Part of a small language model's weights: capped logits.
Each number is 500 + 40 x the weight over its row's rms, rounded and kept within 0 to 999. Layers, rows and columns count from 0. Numbers have three digits each. The size before them is the row's rms in percent of the matrix's.

# down: layer 4 MLP down (transposed), 768x384, rms 0.0501, rows 724-741, columns 336-383
# gate: layer 4 MLP gate, 768x384, rms 0.0597, rows 725-741, columns 336-383
# up: layer 4 MLP up, 768x384, rms 0.059, rows 725-741, columns 336-383
down724 098:553526497544480596499514488477545537472545470476469526454487493481526486338528543552472515429486484543518511521552541440494514494508463538521490
gate725 099:511496503483509456475492421534463512510501514488526534509468540480501545474531554581481463455579525517505513514521469524511464422505487466502529
up725 099:486449508506485471477526470456501483581567557559565449429495584498483529439480545502495520497525499442486453465561465467452472543516520505554501
down725 099:493473493512534519496506517512461467448531526518492444461562536518485435533454515542542492562547463538501481530515580470449442518486538436536497
gate726 101:534472570505453498482575526534441501557515484575493566441406528508493488476457446426547461439494568484451439457528552473493478449522533475613461
up726 102:496508419532430519470509469518546471528522491477531511551496472493513517521535500498493522515491471571524588500471478477478487485443457444491508
down726 100:547506522430505530442507530502515462478466578444487504468539445606449552454490494458506514507488546535464479476448513480493433562448528515524462
gate727 104:529423480532446506531529477498462518532446536471514496526541510459555565454566505491477470456559476505576449515504545523477542468537451473486499
up727 101:487459523568542507504470476450506518543513528534497485460538502456533563502453492465483451514435503493585474518475540487492531497522539510443486
down727 102:471586540526491500430528515462524532442531496506453524511481458448486537413538476566526522538498492479523565409555542446531523537534427499455479
gate728 092:504447486511529504455483486507484446516545504521481478401512501558507412492551466471484416509508475442520475519533543475489448426549394521505512
up728 107:502499483542523539505493533554432495527464533492558522524550429487504572465487538510488510553568521505470556427494470550503542511430467450537456
down728 103:401525472448533547496487501519530566518557511533515474541524443488544484498463523474485528550507440518515437500390548517550517524524513505545544
gate729 099:438491540531562493574485531596509477452512452484451491490520481522548533495522482513513520535476505519491449476500507459423537533507527483497436
up729 097:458464500544582480552574417449569469466501609590489487572548523491485467489517504581478478472507510449469485497509563523515549514456544527522452
down729 097:464471470448481477610544512477414488505551524571544522524525521511455508563448476516504600535525532491545570557554536516473480494518425514533468
gate730 098:600550524514529473499507446442508465466490483493526443463481576531461473483423513559427494579534470543526576529553466400508433435501578515494537
up730 099:522533505495438558521561557481490510489535445421514513534580432568536562467536487447545527531506518552520476505456528537466512469522519455506490
down730 098:508552485491517554521536446516483484535447424471560558494485512534535433513589492519514459474475534434509492426539539584411479520439512513491427
gate731 100:464489479533534472514457428442485478453508465542447519445463432564534508515496527537515507479430480500488467489456436495414514454596538554579493
up731 098:457588505423528536501520460481464488464542497507520469523493464560503437518562486561500472497505478526443552530481513575423555515547440514532556
down731 098:510464521584456582547464477563502513456458501530497472516470526539471569501495495506485472511532532493537535488513500477521501449463452471500547
gate732 097:554504509487478510494486564522491508521497482515482497456553514544488482485445516575525465522486480520452576511462456522510449428540505546443482
up732 100:514439516529548507496526474456555521528533513525494576487587403519431511458494454539424488493519451510416518531556491504528505540473472490560464
down732 098:544496573520458476433542464481497448508536597483525556482474453532559526446499528510511494549559487466504543461447475516469578509439474460506454
gate733 102:557472395540444467507502563495532392556500523470478442442567497428475525429507517475529466476490506422468549482474479488493546405538519431495545
up733 102:466521485460465577482524566432519474572515484523508497438517486535478531489454458504564418603460451524512450526506509503557487510477512523468512
down733 102:506449529475552565516450424533521399549488499534480478492508503529516625542455464474473519464471505548493477512405507487499543481528456475528491
gate734 101:577496461516503487427505526577490545484517540542480490565521460536484503537494488548481550546510505474535575482491477496588436468450534511545456
up734 097:488562457453511477492485528523543577541531493501504572528528427486491476465502534537539532477472552423516547447493504516517464492515505515526521
down734 097:555579520554486524449571514435483474508474428482489572471528521480559473552424568551477567563512584558511482483529512467561424488477486465501471
gate735 100:507437500408535506481440557497543522536442506507506541486483544467514469524517486531502465469490511502540573447522555500496495528487413516534456
up735 101:483570445542483481539568464477424495382519502458448493519465501522470478467462535532533463506534486521484506450473565548506503570505477491436523
down735 100:518463497502594526564533486524544505548504508470514476570448526555521465479524520502505542569514549538523526553467472465563484549456481492550475
gate736 104:506510526506483433532505458537503449508458440603503508484522484504522533524471461499468461438475491501522481482500543450489516465535513499464520
up736 101:544519509472534527624472493519547468489601461520517479478430495518586533538468492471503487472490477496465547504522511498510442458489503515483510
down736 101:479499589513451483514467522469451535525512498474551517562563476462541557473524436443500535471499497464387511443505531483496485454473481512557465
gate737 100:485482523485449428500528494520473556460531504472501496488441494569445403538446539534483518541541437557497524476543468521488494518464494482540496
up737 097:591520537503525574500518490539498478490472522557478461455540498496514469527463535516457487501486544514585472539428561489509469512524543493433551
down737 098:471473503549428521464544466444505518487505452562475503535545492496504506472552561498513501523562480452468435484524573519461535562485509420451552
gate738 106:452553528501502478514492551444451540498489570517488538502564553452465472523562578467515427501560492489573514447502523478510507528446451499503489
up738 105:453452530520561496565444486504529504550480592487466464606424466540511539500527434521468475531484555489480485502475531455434483617460496494442489
down738 103:508467453593482493557482534520507513483501525480502480545556439488421555509567511493565468561495479456491551495496499541469517524485518371455544
gate739 108:523495531562515496502500522522462502438518469456450493525441461425488491488441503539482483494501532532468449441512583466436503526555448423474455
up739 105:526501521486490488528464495570549543415541499485487528451500525557541514566535514525529465514413512489489473461461540455533461556507509549533530
down739 104:553624518496549421519470562543480506546464484550558544395530438529495511459470455474566496464485426467493434517488439512527497509545537477437540
gate740 098:520488525538455441562534597472511441438393536440571573439474491567453481589497551504487478528499471463526571528537526501500535529493546443592494
up740 102:508511442552525480563474437445452485480507489470529532516454530510477542510468540472423481470560493470492542490567600481543476563477540520498493
down740 101:477496449479460521470536555515486508512503419501492467593500474457483570497505538465504487512465389470508535431473487479487426482493543509485442
gate741 099:489485493515525512513420498507424505428424502506549525458458400436504457523476549531488483460538542586546498542480586532473590490560530487571513
up741 102:491502453523579589627537486494540481488429496499439517430485479498458533526541477527540454487516585429481459499470561491451520490591531464529518
down741 102:525521523432475584471472484506490528477471475524485552517500518496533531539466524490508478491573488503486521478493474447555578476509467465494506